From a checkpoint of a small transformer trained on Wikipedia.
Size: 18 layers, width 128, 2 heads of 64, MLP 448 GeGLU, vocabulary 1667, 4.67M parameters.
Architecture: RMSNorm before each block, learned positions, biases, tied embeddings.
Each number is 500 + 25 x the weight over its row's rms, rounded and kept within 0 to 999. Layers, rows and columns count from 0. Numbers have three digits each. The size before them is the row's rms in percent of the matrix's.

# layer 3 attention query, 128x128, rms 0.0564, rows 86-127, columns 64-127
128:514498519513496524473531529490554491498471494495477506486538518465486455470469483509519483494488467475442491502507476507540526499512490463520484539478463492507526514485498547468520485506529459
103:493534500528530468497469486505512511526531538489545536546510485464520487512492475527492521515489464455480521496499500551507513496470485495498541503510521511486554510490455483488530516486444475
100:517501504466486512512488529519462528460482535511491495506497546470535488509490504472472528504490515498486509507496523485523463509527440466482503501530524492556485552535493473498500517503463534
137:494525551480498529497487532514487498500504433480489506504525476510490526467494510453487486483465519561528533473501509514476491504509528491497456483501491510532498482493511497562502535517493501
103:522490445505503450470538466461457544551507518533513485549504492484488486495485488477534514445490490458514522516475526480515509527550541501475492513515521510483476514487511503454513488514557530
097:495537512499504552506510524475504487481490535445505523525484514496514518468475505489518518537474491513505481530554456492470517525513491526448509491485523461476501473439519514491492473459510454
123:547507495499478503500494492466453528531526532498484448512489499536484486517534483518467453505489528497448536499465460490494461523502520500469524464538513512496482510475518470463500532498505475
090:534499550527477491517479476516505495539501518488545509500513521452496535535493496507507486482489544550505500470514508520420510514457498510505486508507512503504500491474507477514501527485513489
102:476537475482506509490486538465538462491500515476486525505534504474477513546480547543493504535515517461461509508475487471545496498488524496500510545497525487492513533529485552526449528490502494
098:572496529472529500492545517505522528496521469486514482520502491544533481477467511519520489492470504485544495551490477516487511497508482503545484522492503468505504489482486567503511509480497520
100:509506538474511555492483483508519515533483476492503492505508475528509477509519558459471538544487507547520516499536515525516481486521486471497452527500481455531506474491519476486518540519477481
094:516523492496507487511517505479515532499521488524448462462526480483522512546510463524473522511520464495443482509517509514521525488486471520485521494552487503494498537490488530496526484544484464
113:512592548491458520488525552524535462516469459470505532491509500524501514536471471513473472523459502533498532489517524533511509523504444481479509498500524484499502505489533472515471480450512514
084:464484458483532510512519463463454494543530513496480485537476511506488506462501511506515532508523486482546530482476527474491502485532509485517532479524502535480487491537492481529526500501481483
094:473506481515515552507503484479479490507448538503491499517505505520548476525509507481451480511527529523450545488511482479477487495499519494494473502520517477471477482504470471503500480503467558
117:479477499507501543499515533547517470485506474512503517478510507467470519501473531479536515504470491493525488534542471501512485489477482478511507508472480480479534481518504522519494489510461520
105:487486518526494486521472478505495469481499462481489456464456486502533524525525477480481519490484515505512520456475475509435464507511530513520486492499495517529495468513519429496541499511533520
094:517505527515494488518483455540477541488501488507470494529475492519483491504517472478469493479466549505496523498484474471493455468520512523514500486492474519495448495465502499508547535501496467
086:458451489501495459477564522495493526519474549486507521472520529532485491478483501478459499525522555507519497506507466499526489511427506498501514510520514490534497492510494478462501516540584567
096:473508443521468510477529507492478529502515504494443462514495494540496495526527444513516524479499512469482473490480528471513519536478511508514458521546491513524467481546503464504472488514532500
080:449499506475506514501475480517504491486511498458484489489519470542489477495501541511494455514491473515489512549477528500495504546518498468430510505480501463493487505478480429469482475496463474
076:527498479480505530500496500552499529538464474447505504470487473511470506492507480486478487454477526551458529506500459515508548522458507536495494482505484499482523508482500490501496541517496524
094:526516482532523497475507517510522458480517457548534502527484484497505503519491473496480517497552495464507515507459497478504492517499530492509510534499481496499499505532553520518523470535502495
090:534507516543495460477518489461531491517490528521492488487486512493522502469468488553466510496470483509512475522495561519514531518505481522539533503490459487470546478504493537488520462481501462
105:489480482488537447490496504484480498505508517533494488472464539492514498496524451524515508449524519481506513507489476501507493475515496517479517492532483502497504545526486501496529529514496492
102:480470535505533518493493504470518508523520461498483491482460521519455476452497492523506525528485501465507524514476472492465505488451506482527556523500482510499510515508503461507469525536498515
113:538531504474500503451531469519478519481532488543477498504518534486429512488493475521535508500490490470491496502474512474483476497518518494499538534512484463474502524561486498484518506520513504
091:507546501484469542514542471497490480459455549504505490496497495523489514528470493493455476428502517498498514467492485538515514480509501497452501491553506558492498511534533547484517492511483495
117:475482521504529496490470471469462522511459544499443469516476546491500459517513501475489483499508507513525511481481509516497519471495512491484546507557535501506496506504487487506530507510485460
096:469499529514475465509475453471506501486522510477486516496490518510515488487527473478503472481435477552503465479490493515450496536484448501452472504492516504521488495492488455466513525488549488
089:456510495522505468510467467480486477497471442501503482524534489497485497484518470510512541534483485497516533502479526535498527525480504494509502485529507504516475487525516489532516464479520489
102:447519498483512522551471506499536505525499457542504515489498498481485454512492506490496474538517484472460484504501483546464507527546510508527486511486541466460463513481476505509508437519455457
108:504520500515504520505504527488532508529474517549485522527503495496488478510473511493528502558498474465484462515504509518505526486507530517523505544472506463485530494475481532541489535475529549
114:509516481524511511500483481534463517538469444501500483507493521530510549510512533479498505469509514527528487505487553518530452498495471470500517467528510501508488530505535504540495507527474455
082:482486480493513512484481501490485485470510481488460472493492500514492506509505491482512504459526509486548439516498507473497495485468493511527479538468488529480473498551567505528528515533477505
104:484491485448461560512495556499509473523475496487486500515507466465506526510494482485528503510490456465497520533547515499537531495500474498491490504516511527466478505479492496502497463538489474
077:461472472525498499489529520516534544492457504476507505524475463510513492514494493492534515511513504467516462472482514459479453465491508506467466516520517516481518465492472472467482548489491488
127:513510513481492516517521537523540485516497496500516551538541520461478504506473484501510493500516489506456461502534504503506518512494482502514494517474509476523539480512469565500491447469501530
104:455514460491503479515500477511571497482495520513502536493513453498537461473522450559522501504509533466469462513506484482510491544503478504492523503488471459470482475509502531425492467482516490
113:486537477514528462527483541517496490482531510518506498519531501517484480540489463512563464486497457446497504492515524480526496512522532497472524522490494456491492494512511476471495483506497473
111:523521518494528474478516494482486518456515523476442491498483540480554510516530491481505502493519512528544498460514540488494488481494459517456490510516490519550474545494501474491489539513481521
095:538506521491485491506505509487472492503567490471529454496455528550438528499515487496504532500508508478493540467492479495502494523482486490505489478519521470537501475544511511544463542548559497
# layer 3 attention key, 128x128, rms 0.0558, rows 86-127, columns 64-127
115:486505491474517518536508525526479519481519497525552540541535476454502521507497510466461475522516508532514497535520516496474510514489505501483488479482480499518526511515484523546485531515442545
105:508481504476492542525523568507525473478498507467478501478539496510470498461489533511511500507491497532468486509500504528483508504524507491469465532445481466496458493516525501475479480460505512
103:513509527516526510498476498494492488516491520474511481497512500493475534484507530567504521516498460532497556482536518483523526493558517494471497543436486481496508529467476506501492541481518483
133:511460467490500494515502472504471524477489525507488453481476530511527511502518473479462507470519552490516542454469477526503490489495481494502471472566483513505472500502527491506524533548472508
116:504520494503484515516493514475538462490509496480495506475512535480472485481486505566490500499543496466472463523499523486524541480479464527559550518501509473489517490537472557521493491447483464
097:477448499484495467505496475517495510471496477502486482489483515522511546502525478499527467507534549534517482494509527516538457493472472472526527485525491526534486473524460478504466504466527519
108:466497443522498487503495472504502480503499491506461529476482517454498510467494465506524553460529491467522518527488502504522547485489473490488509492510499495512509499524540448505576530538508465
092:538496491457511508515483508482485488487557457501468505486477500461448522530485481490478473506516496505490506501485550513514459469518459493531519507501506492486478507530514532507515477476541518
099:528519502476484511489557524511495499500478489521488505493484533513477493498507499488517513506551491539497524510531455485487489507516498495495497461517484485534542510458476477474490525482475478
088:478488484508503571476473495508508504511509481532447473482511509495494496492531454438489502505502523529493514449487507460490485478457512519490467463524490544533494535494500536506468523569500521
097:507499481489489506544495474490443483454505503499541522498473497465511554474489494478462499508518534508515509452461502472467508494514518500452502478519493487548482541511500462509448488507508472
090:499523500515475460510518513558526495471484507484527554520496502521487480454496519496529459493499518511470507524506456497493517531516533490478513506488515486460498458487475491458529515475511498
104:473471508475521485466470438497445526485515524508486462550475483501489504480557560482501499477503533516500502502476483527492496475463501512488477451522463503540505529502479455491544533490463509
074:479504479527459486474514485454525493513485521507467503510487490531519480547500479501506498497512493496466489501496508515503531514474503484498483519516530482471510506470487495458490484497518479
099:536518459479490459464503457510513536528512503501521514498495468494493499477503497529524472473504487474549523502487495492517480488506476498490497524521476476499545558529471524468524538498487456
117:500499579500505481508481549513500499506484493499521478481474455532506523498510511505476531494488510553504535495516493491456483507468533481454493470490506530529516505471513473561483530505525539
111:510486465512533459510507481501510559507518531538481487543507505510475488498525494512508473472530493467502492508477505470522490494494492498469529504542519534481503491486536514466514470551548454
088:464450475530487477465533452495509468504540478507484507429493490507527500520545533512504509499490486451509506481488518468502506500469483486468491483521471522506533524495517477494509455495479556
093:525500489529515496493472530488540485474555496487497506492496490496524515515509473537476500472510478488468520462485533510490532476554479531485516517511463531486435488457496521521491479487490456
091:477462523474521514498490489519520508510558511495473500503482535460553483477513506482521461515513453502508477492506449500496497492505490557511531526447496535512487509487486524508519512507448499
078:535491455560506488497545530512472482509512499505474466511522490532537538494531476488496531484500530484512538483526487474492494484496482485484479498530451500505482532500519524500546527466546499
089:489562520509489518546461498481485491455470539500456500530499513483537506495475500551487501524523476488511533480496531497492519505517548487501506488512492476520490525492530469531497479476455457
087:479486540446518517513453510491517518537503492484466504465483515526489518451495507484525471490511493490484493505513459508477497503450472495541444493516509480466545512482487527536483517555513455
097:483527501474479571504511520548499498490489483458478503509543477485494482489504491491530490524493485527462476529553461521524486542475490486481510501492517458529484526514496505533488512493469520
109:508504446513491505509504511485514468499519509496505499501528514524457498489444484536494479509520470512444456503487514473500468511509465515491494522463501455465517498503536479460495460449485478
102:480499487498496507511520508522532496481441541514491500509508457490539477511521503510491469549502504442460469462555459520466515459507544471501468521479490507526499462483531440503535482496497506
111:506503489496495505529505552494521465502469497504540524483516531466563469474468543503523487512509459482484496538527512522521535472496513529497454532499481504477536498487506497496536489483493489
099:510465504493494429503467494488467519526575441525519496484503530491492509514528479487506517498514490508501518513524518469515489509521449493522469487506530458491515506529511513466483500533472527
120:525556446512497511546494526528516524490511490518555530489507479484497507458507467545504467481522496477474495484508483483495490507514510518501460510449514491490477514512512492473488473478494499
085:538518491523511485469482490479494530508510542512472487516483530482517456529493510452524466506547523474520519483504513511530504543511529506510449476529505497560493503525535540482527509520494501
081:538512492420457498496499525509495477479545466498513502487483535479481486502471488526502562499533520463482450537469456530499521462490464466550486535483495563453522487490510472518448502485522495
109:571499503485487488504527474492493490520518541500483505537494489483471492491516512480513489500498546474513520480516482457501448493454495458465480507513485503514555532528496520487499568481499542
117:511532527489468559507510513507486463512477494436520508527497519512506536490500516488477545488472505511508520496528517503522480475518493503540495454521516498527519539503484501535467485452446466
110:492532498491474483492501492496512511456489513488488485458497535515485481529513509557511542509489510519484540433486491490480519506528477540490524505504510513495499493494491475510513474498533523
088:486520502521529491512490480539490539526489513580510460508491491515473505538519494511511475481450451458500528525476497504487489516503473474493528487474477490516512536503516466484463477525466488
100:526485535529513499535484461520468515475493477512523508504492527493471517495505540487519461517474542501482509495491461539479474472502517451511534520482511474503501538470486524531505529468487501
088:534516481508488471497505536461525497467540493484530476512533490458533522504519536513482518482523507500543501503477504465515539542528447501543524499474527439535459554507547521522486471540552475
124:540533535468462539507507521481483488469501478484502527471487493511516530476485544490510510514483514527504514508516523513527487487501492509487518495479458479468502500478473541501457538451493515
102:526499537544450502472551512516503495507494456465485473518501525509483529542500501475492504534446504500517469533496470535516525496467509514488507520434481502504535535494480516497460500477502552
121:504467490476470532477546490487538505532440499492495497506505507511491488438478521517506516526524489516469475519493471500526533512477492536500493523481482475476555481475470540471501486463516529
102:441466445517500494487492481490479514496496515487533497533544515532483487522527489568487431479489480503468527532452485474529456482535519497502495533483503468475484521506487501474484492491492497
092:493490487474519508475467524506472516489447484525463517495527516504537472494475466488493493547526514523468538508490470503499526490503503475504483530498487527477530503479516454507571486532499448
# layer 3 attention value, 128x128, rms 0.0556, rows 64-127, columns 64-127
104:476516487515533522480516530503516438475477508500540482497562511507517501482535508493507483546476492484452522551504493468489509520474511499481541499499499475524473471507515471484489506497487510
081:484481524535496510511484482464513493519475525457546519475524482467483494502504486497505545448530483508488508490546529518506478503496466480491513522457467493472542496454510494526502519479468513
121:480511481528493510463507502479496501515476443489487509523482517521467560484486440519522499511484505497507480528458485483492533471483456483471491497559473534523463514516493498479542495486529489
119:478497498490513498537459510514494496522469463500491480488473519491487463497492467489506508473498480527489458488568529501497514508498482481475535492531509533484471532507461493435513501482459481
130:485534441477523473511473513447511516485471480476491510477516469493466481532491508485537505460520462548494473520497533499504512481524466510486513508521476524518512513557550532467502493516475508
138:524465487499492491488512491531500482533453523483515536489516467481456498543507492508537465500542474519509502493452493513501478495549482488508493519481486488516451484470457451495511509466498461
086:477500480487475502488528455516544486511496498499539483509471471456520483494492516484481545495531514525484536503465491526492497485528475488563507453453465489527495523497523492486557481485468484
129:504455486451500496501502477515515490459482542501465469468488501529532474526497517455482507496464495502534528490467493496478504502523529504466478509448527518515535530521490483544485473506519484
097:502493443496466513499478526521492506483512549516507515504526453517487507507519489481530451445491447517536481531444497493477471484551489534488509502496524489522543515532528503507494497496510471
113:515495495522474562476538502447468578505528507519482534527538513532488527525531491540522476487499531474530458477487453508482467480521502538509507452524494465502537499497490479515511486510503499
104:535480495478478500496520463538488442520512483509493458498497492488500493490505492464486503491494485461538483451451506497509505539477467446533493473491508473484510517475454469515534501477486481
156:522483483487474541468477489500496485471486534537511511522536532516439556475534492524477495529495483510549536475506464520474454528486487540522483503500490500484497473447458439502540496509495508
130:480486516466518537510495490505503511465492514537522450497478492504462517538486509492508520466512500538529492455481552457503468497566513512476506494494478492484486491522486500498529479468492550
116:531482459513461528479499454486474517477531506505471498495524474492455487433510495509494511482488524514468469515503495518467515461511465507490508468464460503477484548515529518487543498488535493
107:535467512537470498504483491478487526495551496484440500488486496521498500541539454482482521493508541499539500463482513508499471507522508494498509484522509478418518495458444472493487540489475476
125:542489498480472512493509471476484510484503517517414528480491529485490490469536504510472469545475529530519490503502449523509481473484508535541530529458503514497521524507458489489549476484521474
105:522532470512503488547464507472507484504536468507474538490513493494553500507468525494528525511503480547500484495546503498516481504473519484476572552534522501483538468517523530495486493506494527
116:444530471519496493463482482502519514504529497501510450502539508513466540493476486500536490511508521472514492514493520480500474516530519481481476495504467429507524490500502526537485532548474531
130:533504496484513483512517506523526510484559489532467524494514476488533477489504533497502543471443523476493489503508509507449511454504493497507516455471528526507513523515544505525496472486512499
106:485528489495536482532515510458499486459536464517507499494553513483545497528481510491531496461500493509483531470482501552474493533522497523518458470493491497478503509502552467480467501526491521
130:532490527479452531451511453514505492475490510502543476509504435493519493491516506470517531479489474506479485471440519434474524502513484451518505463523481454472492495474478471490517506483516514
107:556490536507473498508527508514525522512492535510527550531495480513518516522535549495535511508477469518492536478552475530477490494469539496498529500499512493481485495490513477537487497502525508
110:435501494518496517512499516509496518510493505496545480496482437524456521499509471505509520491484521463554493531498506497496523476494470479498533523513475453520466501526499513512545479469506502
126:525515518473491494448512480496518530501496472479517476543462471509541470510547497479502569498497518499465505511493502485491529475503467488517505468507497488481502502509513501571526519472512515
125:515483491499527497446512487512494524490518508485526481535484499509529499515490483511499551503483531468457500462487507455526527496501492463477507534516465483507461451469485487518514517466492505
128:550515492500487483507505471489499498542496459502487568490456526460524540511443508516518467456525480542475520493504470544525519451549461521503522509498499550568500544518494500473508505510518473
088:543482521460484476520499506471503438556513512523499516467540494496492557473464511492500523513504493516522501506543487491492499490449480498500504542477517512525558513478509511513472515511528515
095:533509450526455511454488491518492502504522462532495493500523493510470551477481445499497504502533509542480467500528502466532518493498480491481531498523454473469504498486502493503510534511530528
116:502560499540515506545505509480472503466472502485497513512495478478503482496505509520539516469506491469483511474543465461471517482456485472543521507515494483470493469490474533497505529464494517
107:475476465492513493513513543484555494495502520469533511516492472504517506528465518477535533438463475482516518480505489525504493473510512491462484512481500542562515528497559507538467479512492471
095:473534526556508478475518471532518473521513524467516487550516455519515506480521501521504494537463524471449486503496497491507516481465501469492487537485475480495472488459489484495500463450521477
108:494490479475522468512516500501521500502499507528478482465517480493499490522434512463512501466471526473506485469485511512474510488509523519516487520473547511506522539502530514446491472512513511
106:508480518502498500511529498494484512511541488521480473505480561498493516537468452569450502533545515522547486505531519516548511540537513519497498479528520490481543504508471515500535523513475523
108:449530507510536519500550519466499500470564461498484474551483528522536526507473510502529521487473520469487480499549503524477515450509519499505501495521478478507450497545586524486523493472500513
131:491507541495478527529562518513509447501498493536505481493513476487503527511550503493493494508519502467532541493494513532534502533465499503560460444508514447489536452467525493479505484477488502
115:481527485508533494533501504480488494467469456476475473484452506435476495483492497501535499471516488494478483532529460479498536478503502480509557553524471480489451508509490525443505506479479480
097:498566508510550477545507506479521467499510480511486499467517507480493526538460486477540501464544493525514477436515472492470512518532493515449494476535532519488503484482521509486449509502513563
130:495528505523523511483487514478494493485500493486497529478537488511482523479552550518543515452477479481512532509488523469484527473508469495491539500509469508497532485520560527562463529480508496
108:530494518489453452501469464529490468462508527500465499488487486484508462511514475519477484512559457521484479497491473509473423460528515482513520531459511460502472533497452485516502481476540481
096:466475458474519521457494519547526473537480513524566468488517449493518507485485524463536525510468494513506484549458475455489494526511499500470523543516474492518484487478492507520488483498518484
111:564457477505477502462523490524517470486471507491511514457517490479505486458511537490484520515498465480476501559463486464510539483501454518500515443471472490537540497517490487535507537517506467
101:479540544475461542497487489480528512473510497524511464546490517459521469481520495505479549485515535479514509520512489471497500493518522505471480440534509476477517468487522532499479522529522523
110:543493471478479505479496497528548453471534481550536513492538452515493533522495507463536507534480457486506486509465509499519482519465511500522521486516530435513525448478504491541540514480486544
121:475516491468469488494477488547502518466441532489522484479450474489481444504472488486497501478545474523462509527543523501484486494530527490498495488466479497464444517500529504506526501516498542
101:453529520463499475516507447473486491491500502492510442543519535466496492490498518480509536492499512489548503531483478495516492537522500500492485465518459483465513493490517517506467482499468488
126:459449488546540498480520526503461534491507508523519499492477527521466500509492524514485502521531488516455507520455520473495489501522488513502490541504454519547466484533480510501514487487520551
110:508491476488480526498504546467527490478477517509519501479499474506491483547545511458503523464532470516526516487511523482487472538498509507514489460504513500468525482480488468484491550541475504
110:471566469490519527548505531479533493500496487512486518500492469521482501486511502515497465508499500471541469495509484512495498459477503486498503491503551536511504523526512532485520450480534524
111:504508505445518532495493511496508498468542440532448480450523435486468500492521475481508494461472496500540437477488485472516504507503489490511500504520524489459526503496487501484525500474499471
118:532523502532477484495476495489509474503496508509503544512539476527479519507472534494523491508507482516488511475546487488475516478442499458480544505469473494498489485496493473532517513481516518
109:573502501542519478481514481493473500538524478491468546525504517484571488514469504539477480551501515500427457525503507539520478491514515527484506503493516480478507497471453488498490489507520479
118:505502503493481501501460491515533478509489493515449499492459526488510484456497492472427514556528485514475465525516481498516505475456494489506522467473527529518484527532492525502536459518528485
118:510456502528463520457495508514511493474467539466535539487533481556472464504544555497471503545510471508526480500502509489516519517502482490511548475485502500526492484504504471564518543480489481
121:489537520502525478487527490472524511476528478477458463542499554517522517528519460492510472535479569450510513479510475505483553495481490480469465476493510501499520507493510525532471508518508515
112:542526514513503558505525480473485510500511484477543525517483482448454545519530518528513496453539507522532531455526452538499502481533489489485503498508491481476501504455498501515499502500502516
126:438506513527515512507524502444490484443482495453518490522518519490490498508469467518487504497513489510497532501489483540519503496504465496494452506473470522544476517519516489485499493500509477
133:453511489462523554493492487483475534479457473506523475524481515493491530509518535506503545457469501521505552497476524470523531522548468507516491503521490549507482470506506486490551485465459536
130:504521474473472510459505465438516528504481503462475490509466509492469517470487468519533500505468507511524457498487467494479523471464507482458479521511475512526475519500499485490524476531501481
095:501487483482481537495491496461551521551461522506494528471487449555487539532508493487505514484503476526471517479481464503489536509496520503523515521516514525528477497516515442498530525500523503
128:514499468515461486537474486505517483484504570482508512457531451528501510499521471495484497518478515480560484477492522504472481502482522494460521495464501513473530521509459479532553487452540507
103:491465492507510535489549504478506474456528467518523520460508455474489535467514530516533521485480498534503526543475469492523500461534474532504516541504468489549508492505504495463509483461497467
121:493499471526490516472485505453506534473498510490518520465521498545470500490489524485491468516491507476529477529516498503480486473476531518473527510508528505494513485518514466559544509508510566
099:521484514515513503478535507499471511503513514493462473523494520512518534536508463502511484528480481457501482537481484510496470490523502528473444496544483441543508458496470509544471501528489456
118:481519487518474498551471485451500550495460499456502542476465498500475514510476478486496481502526509512511519511546469535533535461482470509512522531497465528534469533530513526477494522514479476
# layer 3 attention output (transposed), 128x128, rms 0.0701, rows 64-127, columns 64-127
104:534528545466492538541499484473473527503510490513512503489480499450470510494465493494500495493510503541504495487492530574487499495536488505529522514497537531484457511528488531555473479495482472
083:540502510513531468472493518506544498514465498508482497491508503463529471497546499531510487504457524525523492506485492500432541498518501507493467511502494475501497460493452525442547448519529507
119:494502525503492482518470522496498485481511499514520513502478496478538499516484534507516529496566447464455514456498492490494475487485530530525473516500537529474534452492528490523471484465495523
116:551521465495523525472517489456497500468486486456530528552513472515480530520506519486508515552520508480531475510442477501496505499481528490531467532497518486507516481532523474530458534509508512
122:493511537528504495473522509535476512499491459481500550541517506521529477510522461468459493537465499514507544481464460536507507503500498496517502444515547507478520471482511499551507457495506488
128:480509547537479459486494528515474488491531417515464477489500502519476503473495471476483505482472489498536469492517541463484489517491479523478479478508507528510512477550521514500525492487521553
086:481538513497514449507506534479437471482501480463456467486541509509505490471499460526551534487459508520504522484467468475482509549508472505459530497512498502501517500509467487486475486488545490
120:488531462521470505523504512502478501530483507500518491519538533505457518490464498501489448485501480479494565492512529485520493525477499443507489487513516469506508540512485503491499520468498546
091:475516508539510477494530524514469523544516485475523503495499532495504505505484492481499508490535477479473497500512502510531533522500508521500504419503542541493493475521500502527512483495477495
110:465501537501526458528490518529502499523501535496507490454451462464565540492499462479469463450544506504458501519488481511523535475528510499495504495514525543485455473494514538487523504478465497
106:494475442484503493510476547467511481520511512514508486477492555476465509496470537511544538497532525484489488501536507475481493480455514536500495521526527500524494515534501479497470548474543530
145:504493490449488469491517469517487522516542468501550486502492472441531482467513543466509526453539477479494455538458525478529496483528503509511496497514537491515506509527502554486509472507480511
123:499534483523497443491521518499541500542498482470492507465511514511548503497508456505453470517449469467496544498520477521491492505447480546515487515515477499492504529503531503479483561518521548
109:424498524478492508522513530510514460494498523482479570503513513478542500499546495454536493503456496501491523473493484457499523523521509470520541496537544499534516426476448463528495469504494510
105:465482482476498445506511513536499513524508534485523502526495499504490527495486456468513470477513522490494508501503492461518506452459477495480489501505470547514446500491510463441481512476560548
113:458486496484522522501517523567471501506524537556504499510518501468505523473511512483496474458505492468487520516506498447508489519514490453492477452498525466531465484511526526520512506525459518
105:477508486517574567461534488513446525481443503512501500525506494505500480507516473501476498506520487508501523528487473526495491489490495503504462438513458517482495552487484502518511489517470417
111:510477522511503467527525520501474479504465494492508496440482518455506506525510462535500551511499515502505482473503489547501542446484476532544556494513478537480474510496438506511505473508540488
118:449505465510526536519471551490457492507492527486490501505522523554519481526532488481477440522539507493473518525517493530524515532494494431510531499512553506487484472510508481459521482482489470
099:476510520504465481477483476521493544526465512483455498497470509525502475493542490495509523533494494513507503537498521535527515500477466473508550508524533485483481478518482528536470471508539496
117:455501496491521460534517554478530487491510534480478522473469562483519484506469478513536475509494507520495498512554453538471480499442492554445529517513540539523526481517493503472481540478528517
107:499504460513517535503494498497492492504508483480509463489514472530486505506467449500480462466529480528481469564492508505512459542515479507458507508517484502494539542500501533470528538528477478
100:553517494507508478504480532479533494493512466462485492487494555487501525527515501495499500490518454495413504446485473515503497521501494513533462507494515543478523491506517510522510505530531520
124:481501496530481490509451520504483463486507534461491504493504533507541479469470480499527447482519504556472505489520454492505468505431517494461483485476525468524514483490499470432521503448504498
115:489508523505459503533500483476514442462518489471480531467496514498516451536502510501473477532502539549544481471497519484471502461484518523513487508490490490531507492526470482422490498473501489
120:452502487532529515482499548477470459459521492507466436506520468519537511503504477484509538515523480470542516512528499450502468557499535452500488487485514482481513494493536453567486471482490480
087:520490478489513539473465530433469519485474513537508489483491494471519475507504530520500509519491476502496495539529511511451474503528524470476514492538504507485519555496519441516494500540456470
094:492450527469532501498511476494511460482475506532497519484479489487564500478512469483524528503504501470485490464525464491485490453481521530515493485545498518493517443485473497526491483503483511
114:517463507495517501493469511536557529500511502480519504501518505514470476517536508492480465541538537559453492531503485505486460504494526517510476508488553455524500489483524493489501543533485478
112:502536472544489472512474530501504499529476479497500477473524514541519480516531502552475512515527481464489548502489547507472525508490497508520485496514490493442555504507485503468528487483486490
097:500461525493483534496493500505534457473490525506442517446475532479484493562509536498492471502501500535515491465489538504473509494520495514517515560501465500506498463502454542467494504516516486
112:467535492537471531494493523511480483524473526484463502499516534513472486548545494539495499552479475465480535495478496515508524527487485488485542516557514488468518513502505512515483518555540484
104:536490467489492510510518438516477507510508486503510512524498476490491528486496507474476508474481489493488508481507496463505511466505495499550507496495432479483478510485528486541465505472483500
104:486517517498482503518445531546515507525435535483507488480499479544510471465536516521498505520507495532471494492455474513497524516499465494495505481509499555470509477508485483507487502485509483
122:536442481472527462488482502463482544516505520501514473494471530487476519449506533490521538492489497516445486513487528486499502505534480503459512534480491519500481542500502514488468525539556488
111:497491549499526504513468543522526509503515507496539521544527492501493511508532499489505489557494532498516508469489490490453468479490495489526465528464547518539497474487521485549505543566487500
097:481473516541495502466482488504487521518481483516534495485485493498526470480512476479461480529496518490517516508503506531526455478474499512549515514500502528487474564489507530516480479508524479
124:488479525519488486523481526525539515530519520510504509488492516442506497532474466464469466507519523524496489486533508534477512517483516498520486485475550524510476494451486455501512451537529493
109:476487495508525487496527533520479493488495465501524502506523511501458514518485506473565468495465500499554524543501520454481491520492471498476499493506479545494515453509521491508544509476470540
096:521550573503530516507514509455495500473481501503464491492474533496512487501462468507505481477538478464515505453517482565459476469475500526500463508500485544509551524514497516534518528486480515
105:491487524475503493536468529475493464499542482550475507503505549458488513489486473497539480456482501494493513490580529504472502500502514492524510501502538493513491485487493473542533479477492486
104:522472519479525457507553477498510545508512539472548519470494482496536485464487524532530477511489503529500489500490464534488511481497497540474513538482465502511515509440478486446498511477486470
104:470482492500532534520504548467469501494466476488489459502482518492515476475513461487529535479525473504467536497529490536503475472509493507481481509548500530480502516514511533482505508503503460
114:506507515524522477521528490506520484486481452466516544549550500538506491481541486489546502529447529496532510474481470477507485518491496514495501520495488468529561439482478523491531481494497544
099:509512523500486463493538525542507557539518464530501503486482507508487506498483497528514474480495515524478484502487452496478488477454484538525517514481503512512490527502493502519466537499534516
127:451555545487438487511497456498562485520518467483490545495525514501515484513480481492493483500453458492516514437465536475469512499509507497532493522490484507498479507466529465515552485514479483
110:548491511476500434510503484499518553547500515470547502527514478509496493436486452494504529502504532492499505516503502524511513478519494522454498491525516496493505514481519475478487506474498529
112:507493459498521525490477538504500520495487523476523501485499481509543496478515534482483494511517489490451556527476509504536499531527518488527480493534513503478481513509514519505481518517464504
109:516470475486514515488505515463510514522468550465518513523474527454513523511524521459500511530497498432488498499504476514499521453464505460483478519500561535508497468492516512498491522567550532
110:502474472500519527514494507504503496494467484507508515491528447507551453518511485511483512522491508517512501524525497532504475511565501539510525508548501478501502479476469488469512487501462448
101:427475521491486585500512504538528473466483547517432490486470493522484499493500466469504468446490482535533518507510532472495514477516494469495504491516451492486463489505508507521506512478481474
110:503488464450536518502526514476474477469484510524521525541506485495514499491483543509585500481452490452527554546497484503523497507535514484490522524517475495476498509479505494518501508469466490
117:491506499494484503529499495523535480515502488524503496501509472439487520460476461486521501456493513523515484489529500515466518534487521500488452489534488507511489477500483489447521455511494518
114:487478479526443489520439489523456514493491544516547504454492497497524492485474541542484483491520504555482528518519531480517484494471487484536532497480495479513468509520465489444487476485518505
104:469447488524497465482474477522501504502515501476502451483479476490579502456502504466510520492476495508471489524519469472533467521511510538498487470449511481535510496457499498495531500520516499
122:533482527502457455482473493537552534515505471552483466469486494487480501484517531519505530496500472522481508481498522495454492531506512500520478520499508469444515475510506511515456482479501532
127:495523490514465491484502475499522509515537512452504510512491511489546484490510524475450492543517471493486485475507480514510509520447543510526466544469510424502471516502495489464457503524528490
132:504468498522516469516505545546493503446502531536523518476497501486546447506523546522480507478514510466507513483487494484510491485496489531517497455508524496501541463510505521514515502452480523
101:484538491537499483507494497447475494487478542489499516550514490461533501498503489480491517504495506449544498489509536498541476514499511464453505508503527495488527530515473513512467447508502481
127:535488444501509536514516550509492481517492481508504501509527509492479487522502472497479471495528523490443569519512503486512519512561457523543484461563498523481462501538462529472477488535493547
100:491504544463524491504495534507493514508522491511482454496493529470505512488510455468482483480501455474443509447495483524448506512507485480511469477468555574481488469486536519559533495524514497
122:507516475510501537529482510534493485518463533510515490482510489454524485507526479520502519487503464486428542479526467529546497528526519521534482482539473472501482502460495524484532491486469494
095:489456533503503480526473537486498483498493497524558474469473523486472537496475523505478491458555465494501494492493540481497501449494511471516501512467468540491492552504509505510526520461500483
104:545483490512510479464482526542545485480497447564504452532506484519513530512556468508528529485502511498473512496488481458480479522496537502504452498501486466462511481469506472507511457519518508
# layer 3 MLP gate, 448x128, rms 0.0829, rows 0, columns 64-127
097:543506506549494496468489505504518525504506506512503537502489534518482491546524513529460471493529503523508415484499471510515537512485522515513475477494504502491543497480535497495465476507475535
# layer 3 MLP up, 448x128, rms 0.0781, rows 0, columns 64-127
093:501472504492484501507456534495495463503491531488490500508473484533543465493533552549482545473511475520497478522482537502506484492514482523547513466499495516478478490488500439494445492504491494